Weights of a small transformer language model: normalized queries and keys, capped logits.
Each number is 128 + 32 x the weight over its row's rms, rounded and kept within 0 to 255. Layers, rows and columns count from 0. Numbers have three digits each. The size before them is the row's rms in percent of the matrix's.

# layer 10 MLP up, 512x128, rms 0.373, rows 502-511, columns 0-63
113:118109155161160154118168176135147135183107168168174183138121118130150145138115137154083124082136137095091134179164159083129170152138123086170136087108105157133158196131120203133092244161077109
107:171164147151168085101140056115160142125132146157153108082120162134165144145162077120139145174049090152104120177142168162094097116128133071181099139071093078123141118072124171120118153155098099
106:154105135123173105106171069107085092166126083084165144122125113186111152160194056142113110142173085082116101151167178174099094130110136122154156157137114103074131084092124118135117079138136171
109:145118160100079112134087157170177132106132120168115093112165099157171167200178104096137164142118161098139133167118077091136087133179175139134190079125164152166172135160123125095108109115113109
030:092125164124180143092082099120137120111069156194093149115158089101118139186109100085162182103102194123122146117140172104116098176124074118193149077125159118083189118071168182061057141151120169
109:143154146135111102161171162131107121134140141164118138150153146105091157142060127144127115065136127077158143105038108114178137094087075085152109082147053074118177154113110108143079149114079089
022:161060134164090086131132107164134101117158136164082115117113123115160120124119106160156119117128165082114145074151143166170124160112164101159190058078151125091142088128131164072142184168166109
108:091134121154162170103142111115139184145138094196112094181146096095054092114138144140163120168076106079172096154112181085110139123107131171131113128104083154098105116142146104138126128148188160
100:124144112126145104131142139180123101163097118158110159211148128180155097097141139110102109165066150131136058071104111098149127111137161095146130109173102106051100103109112057096075146124066112
124:169101157071195099120097094149116142108098182144092080114112084111101122142113097095130179099078142092095085164127074172108128123118116144173117146033130116148158108076163198120166201121086166
# layer 10 MLP down (transposed), 512x128, rms 0.28, rows 502-511, columns 0-63
104:113119094122157116144139120160158150115068158105103102179176116190076126229137135143127128083162132169166180127132154129201126089047130118097152197131158102151086064086180089141120131153158140
114:113114181111189144116124182132151083177088072163092146079141093164141123062136119160115096182095117158157119094169115082131150197145205124130084171119059152080119071163088115098161098145147104
113:120142108116154090217123106082110125090109150079092098116057105088147120078173131167114162129165056103100148136087131097140143150167116130152117090114130146116085102151084108112118115129137089
113:150097140103166163085121106084175170142073089157110050151109151157102122149091143112090097131076143128144162118133183093133098123116116088129109159130061143171134111204063091181074107150123126
041:091107128143141139130177174108119098099161101132132110156112089123121136148133135175098100103144120149129165169129131127127110076101179107098096161118133055153081156141120112120149110173112124
110:137132129114140178113175129159155181208071097112113106195135132164147100124174144142143131139163122062164135114157153114132135134118145141139120126132163080136133140133154062133130160089205127
023:127116108076141107137105148136120147173122135162160178139123203168099164149129109134066134119091112125144155091096118146164118076159128094097066168172128166158124084176165122180103134062135186
099:086128122157120117122102165154155152183076101094094179153092171158135135127100097169151064102152157162162155123112080151100142106136148155109114145159090141169133140158089112111165143148096140
088:120178188154097166110148158112183086178214146133178156114113121205136142153109113086134149093149080138127071198079110107120093116135143085172154161149129191112128131106132086130116168166147079
118:105116131120158110121150147151134163168103139092097179153173142126131129133144013138138125071131144175115151150169121121180080129076155119108070082169063118126159159085182140099204134124147165